{
  "n_layer": 15,
  "d_model": 192,
  "n_head": 3,
  "n_kv_head": 1,
  "head_dim": 64,
  "d_mlp": 512,
  "vocab_size": 4096,
  "activation": "swiglu",
  "norm": "rmsnorm",
  "norm_place": "pre",
  "norm_eps": 1e-06,
  "positions": "rope",
  "rope_base": 2400.0,
  "rope_fraction": 1.0,
  "qk_norm": false,
  "attn_scale": 0.125,
  "bias": "qkv",
  "tie_embeddings": true,
  "parallel_block": false,
  "init": "trunc",
  "init_std_qkv": 0.0253,
  "init_std_o": 0.00462,
  "init_std_up": 0.0253,
  "init_std_down": 0.00283,
  "init_out_by_depth": true,
  "optimizer": "soap_variant",
  "lr": 0.00535,
  "beta1": 0.95,
  "beta2": 0.98,
  "weight_decay": 0.025,
  "lr_head": 0.00796,
  "grad_clip": 2.0,
  "warmup_steps": 200,
  "schedule": "wsd",
  "decay_fraction": 0.769,
  "decay_shape": "linear",
  "final_lr_fraction": 0.02,
  "batch_tokens": 65536,
  "seq_len": 256,
  "doc_mask": true,
  "train_tokens": 390500000,
  "steps": 5959,
  "dataset": "wikipedia_en"
}
Each number is 128 + 24 x the weight over its row's rms, rounded and kept within 0 to 255. Layers, rows and columns count from 0. The size above them is the row's rms in percent of the matrix's.

# layer 3 MLP down (transposed), 512x192, rms 0.154, rows 47-68, columns 48-95
size [106 100  99 103 104  97 103 104 100  99  98 101  95 106 100  94  99  95  99 102  97  99]
[[136 109 137 115 169 122 155  98 130 124 128 153 140 134 114 117 128 121  89 145  94 179 171 107 136 106 147 121 116 134 131 138  95 103 132  97 145 140 151 130 103 132 142 147 103 116 121 123]
 [117 122 133  86 113 108 124 119 141  82 126 162 117 171 116  90 126 129 145 122  91 165 141 151 131 153 100 124 101 130 140 132 134 117 132 154  85 138 111 142 146 148 149 130 112 138 137 160]
 [137  97 117 138 113  89 127 103 123 134 146 117 122 150 111 142 149 103 107 154 109 164 140 118 105 161 171 107 124 160 148  80 152  76 107  93 130 132 136 149 121 132 115  81  97 157 142 109]
 [144 129 114 105  87 197 102 150 103 135  98 129 154 140 142 142 142 100 131 116 119 117 149 108 112 121  88 127 124 129 144 126 138 157 100 137 117 139 123 147 185 136 129 143 118  95 147 138]
 [103 118 157 149  86 171 140 153 113 147 130 115 143 136 146 130 123 168 156 138 140 137 144 116 148 130 140 136 147 111 148 102  92  81 191 145 147 144 139 101 114  97 176 129  93 148 157  98]
 [110 134 134 139 131 182 130 118 123 122 124 142 136 103 135 109 145 115  84 173 169 158 124 114 186 104 132 112 109  92 116 181  79 137 137 124 123 157 133 112 137 124 153 153 118 113 116 165]
 [111 153 180 200 111 103 148 146 171 189 140 117 140 143 162 133 125 110 141 125  93 102 135 124 129 115 114 153 145  79 126  91 132 106 124 139 176 128 157 127 116 118 115 129  92 130 142 144]
 [161 156 108 119 101 109 104 142 155 172 149 148 135 130 123  89 124 114  99 124 125 120 160 146 137 129 156 110 146 149 137 108 131 127 128 125 134 121  91 146 127 148 128 116 143 162 124 148]
 [124 164 129 121 189 126  84 111 180  93 133 120 149 141 158 134 167 161 178 107 120 168 130 120  85 138 136 131 109 154 153 132 101 151 143 147 158 122 133 123 104 143 157 129 128 154 166 144]
 [129 133 124 157 161  94 165 133 108 141 127 118 134 153 121 109 125 139 158 102 143 137 125 128 115 127 143  97 136 108 107 134  82  93 117 111 108 109 132 131 142 112 160 107 153  90  91 139]
 [147 123 150  91 138 143 151 182 134 147 128 151 101 148 132 104 121 140 139 134 108 147 121 179 105 120 116 183 146 160 162 115 120 151 137 171 122 128 172 139 148  96 128 104 210 113 151 163]
 [ 95  97 143  87 136 149 129  96 102  98 120 173 117 136 162 117 109 161 112 122  96  99 164  99 149 104 151 130 116 132 128 132 164 103 153 102 119 148 112 120 159  59 101 135 158 107 136 102]
 [189 142 124  98 171 132 114 108 141 126  98 102 195 131 152 116 141  96 136 139 155 148 172 130 130 116 134 114 141 134 138 160 144 103 165 120 156 128 115 164 121  98 101 121 118  99 131  70]
 [162  97 141 120 158 116 111 152 133 118 126 162 140  59 132 103 114 148 166 146  57  97 182 135 136 122 135 166 112 147 149 147 132 126 127 150 147 145 103 136 117 120  94 151 151 156 114  33]
 [163 101 128 143 112 117 140  95 176 123 128 125 128  91 109 131 149 187 137 160  99 113 146 140 128 146 183 135 139 108  93 110 124 106 126 135 125 121  99 101 154 181 116 170 171 149 110 162]
 [130 132 149 116 161 128 159 137 162 138 124 159 110 104 179 144 139 116 131 126 129 146 194  92  98 172 128 129 109 163 124 139 122 135 159 107 146 146  84 142  94 109 154 115  58 128 107  86]
 [ 99 118 129 143 137 122 115 124 136 107 120  99 157 100 152 186 135 115 157 153 111 152 125 126 128 107 118 118 133 209  94 137 124  87 114  85  83 105  77 119 159 165  80 144 164 101 133 143]
 [ 93 163 120 111 146 140 123  93 117 120 138 143 114 157 120 153  99 197 164 161 149  88 112 131  82 147  99 145 134 135  98 108 174 163 156  97 116  90 132 114 118  99 135 147 104  92  92 145]
 [145 120 140 106 125 127 123 116 106 140 102 122 135 116  74  98 178 111  96 118 105 114 185 109 130 130 147 122 118 126  97 171 129 145 133 108 153 135  82 104 155 183 161 120 111 129  78 140]
 [151 152 139 129 129 135 150 120 155 140 160 125 151 149 162 108  99 114 129 118 103 126 124  95 119 101 139 143 126 119 125 137 114  97 139 163 134  91  96 137 185 104 142 154 120 130 137 161]
 [116 130  79 117 122 155 165 113 158 125 107  91  87 122 169 114 124 155 175 109 107 184 109 139 144  83 110 109 120 139 119 163 149  86 167  93 107 108 132 136  87 168  89 108 125 160 104  74]
 [153 155  65 126 143 125 118 140 148 146 171  73 123 126 135 166 147 142 125 130 114 185 104 156 128 127 137 141 128 148 132 124 104 125 142 146 109  92 112 141 100 124 124 155 129 145 157 115]]
# layer 3 MLP gate, 512x192, rms 0.172, rows 48-68, columns 48-95
size [ 96 101  94 105  97  99 109 104  98  97  98 104 112 101 100  95 100 106 105  99  95]
[[134 148 179  92 167 181 124  84 125 131 142 131 132 103 179 118 134 126 145 160 122 182  97 123 149 131 135 123 146 128 147 122 137  82  90 105 130 171 115 106 110 147 151 117 117 101 183 164]
 [112 116 138 161 152 151 107 134 211 150 152  89 127 123 136 111 168 115 149 111 125 142 125 152 136 112 138 148 127 136 158  68 125 151 183 153 129 101 134 158 124 104 100 106 144 108  96 139]
 [119 137 109 152 157 127 141 160 132 147 122 136 167 153  83 159 107 161 139 142 147 131 115 105 130 128 159 153 130  94 172 196 110 119 126 143 135  87 151 129 142 136 129 141 130 153 148 116]
 [131 153 131 179 109 129 113 113 156 124 143 159 100 180 128 137 140 182 144 102  79 107  92 117 144 130  79 106 132 128 113 110 149 123 172  98 139 125 115 113 138 133 134 155 161  98 165 118]
 [146 111 151 118 148 100 140 153 150 115 179 168 118 148 115 119 138 121 124  94 166 124 177 112 129 126 126 137 148 138 159 123 122 124 130  89 147 149 160 148 136 157 101 135 118 130  83 181]
 [163 155 177 116 121 129  80 118 151 127 110 182 125 135 111 102 175 114 119  92 127 142 171 161  98  92 119 170  85 102  94 162 143  97 146 138 117 140 128 114 142  95 120 106 127 109 152  83]
 [144 123 122 135 128 108  99 126  89 100 103 114 100 143 124 149 135 109 168 138 120 140 126 128 135 141 148 116 119 140 116 149  98 125  89 168 120 122 131 121 137 177 132 113 114 155 140 106]
 [123 109 100 152 150  55 106  82 146 136 126 116 144 125  88 116 137 162 155 149 136 129  64 117 166 150  91 113 132 108  88 131 126 112 107 137 121 142 160 143 106 121 118 149 164 114  93 174]
 [150 141 129 135 161 125 111 144 122 143 131 104 141  97 113  95 115 160 176 158 170 146 147 131 167 122 170 162 148 133  92 131 170 101 144 114 142 136 120  87 123 146  92 104 103 150 165 114]
 [158 168 136 154 137 137 119 100  99 135 101 192 120 135 136 168  85 130 141 148 147 113 184 110 138 142 106 126 144 139 155 153 162 131 100 156 115 112 112 134 180  92 150 127  92 123 100 132]
 [102 127 104 185 145 110 140  97 106 119 159 109 181 148 168 154 109  97 161 157 135 147 151 133 151  95 118 162 128 155 144 136 118 153 177 130 121 109 118 145  99 107  80 123 122 173 130 110]
 [136 153 124 129 156 166 135 110 152 115 123 113 116 153 157 119 105  99 137 137 115 148 100 151 131 118 112 179 157 111 135 165 133 151 113 134 117 158 121  74 151 106 102 138 102 130  85  91]
 [161 145  83 104 104  62 148 169 171 121 118 164 123 113  91 120 123 126 140 129 120 116 154  91 144 123 145 136 145 137 133 119 140  73 111 119 184 140 135 136  79 151 137 138 110 102 154 121]
 [147 139 140 128 130 136 117 150 136 148 122 151 101 123 129 186 164 134 133 152 144  94 112 136 169 141 117 100 139 139 140  94 150 152 160 129 117 158 124 123 101 157  99 197 153 104 150 129]
 [117 113 135 146 130 112 101 105  79  81  63 145 160 110 136 119 145 111 130 130 149 105 165 103 170 112 149 127 144  95 143 121 136 106 119 172 116 137 128  76 169 128  94 168  91 134 115 151]
 [104 126 108 174 138 155  96 150  95 110 112 149 142 113 119 156  97 148  98 177 118 162 103 137 123  86 107  92 103 119 113 125  94 104 152 131  73 128 117 142 164 130 137 153 124 119 139 134]
 [101 147 130 118 145 131 133 100 204 126 141 132 140 124 160 143 107 147 148 141 112 159  84 107 150 157 117 111 132 111 141 117 123 139 129 131 103 158 169 137  87 120 138 130 135 158 135 153]
 [121 127 126 108 141 127  72 118 112 121 143 125 125 138 161 128 127 156 163 113 102 170 115  99 121 137 107 160 100 156 171 131 112 129 129 165 107 127 107  99 102 103 126 127 165 115 108 157]
 [148 119 113  94 116 117 132  92 148 158 144 150 156 133 109 117 134 177 100 133 100 144 188 166 157 139 105 135 132 173 140 115  90 120 124  93 121 136 116 100 113  94 138 104 106 116 166 139]
 [151 151 132 180 150 132 141 119 157 155 153 110 136 129 135 130 114 133 122 169  99 124 150 112 144 116 166 151 156 168 131 143 148 130 121 124 173 149 165 156 131 105 122 166 145 152 120 122]
 [122 139 128 108 142 108 146 123 143 152 160 156 170 128 167 143 136 111 109 141  98 115  93 163 137 151 135 125 122 123 126 101 122 173 133 102 107 170 113 121 119 134 116 133  98  83 125 105]]
# layer 3 MLP up, 512x192, rms 0.164, rows 48-68, columns 48-95
size [ 91 100 110 105 112 101 110 105  95  95 102  98 111  99  96 102 102 106 107 100  98]
[[160 111 141 108 100 125 132  98 135  89 175 133 145 157 134 114 156 120 100 140 161  74 169  99 154 151 130 143 111 133 112 112 156 115 153 160 154 121 147 122 132  72  91 175 157 124 106 137]
 [107  93 135 108 123 166  93 107 158 108 131 167 117 129 124 103 114 110 138 123 104 152 148 132 116 127 100 135 143 154 104 158 158 117 144  84 133 112 154 175 141 119 151 123 136 179 147 109]
 [128 118 131 126 123 140 149 142 185 141  81 134 125  69 179 127 120  92 132 128 110 123 133 121 130 121 175 125 129 170 145 133 122 121 153 158 119 152  95 103 135 157 154 137 159 117  75 142]
 [125 169 174 139 149 161 111 134 104 156 110 182  93 141  95 172 143 154 110 103 126 139 121 136  99 133  76  86 112 160 141  77 126 158  78 154 126 170 141 119 138  90 167  90  90 160 133 154]
 [125  95 161 159  71 124 128  92 126 111 122 137 148 128 127 132 164  88  83  98 134 134 153 149  93 136 122 157 140 132 131 116 172  77 150 138 137  91 107 122 104 182 125 103 139 138 131 130]
 [120 135 150  90 115 157 152 179 105 142 108  97 134 100 146 161 137 147 134  48 100  99 138  99 133  92 149 109 133 152  88 150 117  87 141 112 111 109 111 129 114 119 120 136 118 143 103 150]
 [134 153 164  80 137 136 104 146 124 105 154 141 102 122 109 160 118 153 133 133 155 167 137 182 128 103 105 117 147 130 122 148 106 158  82 131 109 100 111 102 136 134 146 145 138  84 129 138]
 [104 131 115 118 139 122 117 150 147 130 154 132 124 140  91 103 137 109 125 123 144 125 132 114 110 144 140 113 123 154 134 135 109 109 122 128 116 153 145 118 120 145 122 123 101  93 123  93]
 [121 163 165 169 125 118 139 121  97 130  94 118  82 149 159 121 107 123 105 106 127 108 144  87 107 115  88 142 110 119 119 137  86 117 139 168 129 136  80 131 170 116 141 172 116 105 129 156]
 [146 108 130 115 115 110 109 110 152 103 101 112 153 107 133  94 130 131 145 112 113 122  97  99 127 158 137 145 163 187 114 113 122 112  99 113 109 106 137  87 132 168 104  97 158 109 140 161]
 [131  62 103 116 183 120 109 176 144  69  88 104  83 120 138 133 107 134 113  91 102 113 124 142 102  83 145 127 132 104 176 143 146 136 135 121 139 138 152 145 108 143 132 146 140 118 104 112]
 [127 169 125 137 121 128 133 147 104 115 150 173 184  75 146 165 138 164 150 127 123 149 178 142 124  95 139 121 152 127 121 154  96 143 136 105 131 154 155  81 136 129 148 129 148 104 133 167]
 [159 111 118 125 141  92 142 120 150 113 106 116  94 132 126 105 116 144 161 122 148 105 142  92 141 169 157 141 140 120 122 134 152 154 151 103 114 130  73 100 110 169  78 184 137 131 170  77]
 [100 171 115 148 144 133 132 134 121 145 130 126 112 112 100 150 142 144 106 117 123 105 112 140 136  97 142 115 127 153 118  73 121 143  91 124 127 164 112  82 131 142  75 125 123 127 130  95]
 [139 128 154 117 122 117  95  93 159 109 133 123 118 102 105 108 128 101 149 140 176 125 100 136 127 120 143 108 125 117 144 135 137 137 162 104 162 164 103 138  86 102 135 165  86  97 163 167]
 [121 128 103 141 123 156  97 145 126 114 107 162 149 152 141 129 113 106  86 119 139 128 161 128 138 117 109 162  88 158 152 108 128 149 133 112 106 119  97 153 116  96 147 114 157 172 128 174]
 [108  87 166 116 111 159 135 134  71  91 114 172 110 134 160 117 159 126 131 154  73 103 140 120 141 144 125 162 125 158 138 135 155 144 119 115 147 114 143 156 131  99 111 126 156 163 115 189]
 [157 158 140 114 147  91 127 147 138 111 120 110 105 155 153 157 129 139  99 119  74 150 110 105 108 129 134 105 137 100 100 154  88 132 109 109 140 131 128 103 127 133 147 109 143 158  68 163]
 [182 125 110 128 131 133  69  73 119 100 130 165 110 133  87  89 123 163 136 117  90 118  74 133 133 130 155 110 129 150 130 158 116 130  89 156 182 129 124 120 117 112 128 114 121 130 128 133]
 [140  91 108 164 163 170 136 122 152 116 145 122 104 147  89 115  99 106 125 100 116 107 121 144  97 108 109 148 142 118 107 134 113 134 112 105 127 126  99 158 121 157 146 157 127 168  99 121]
 [147 102 161 115 113 144 123 145 135 126  74 151 132 144 151 148 124 147 115 101 111 120 115 139 119 114 136 133 128 156 114 121  92 129 105 166 159 137 140 155 111 134 121 107 142 165 118 114]]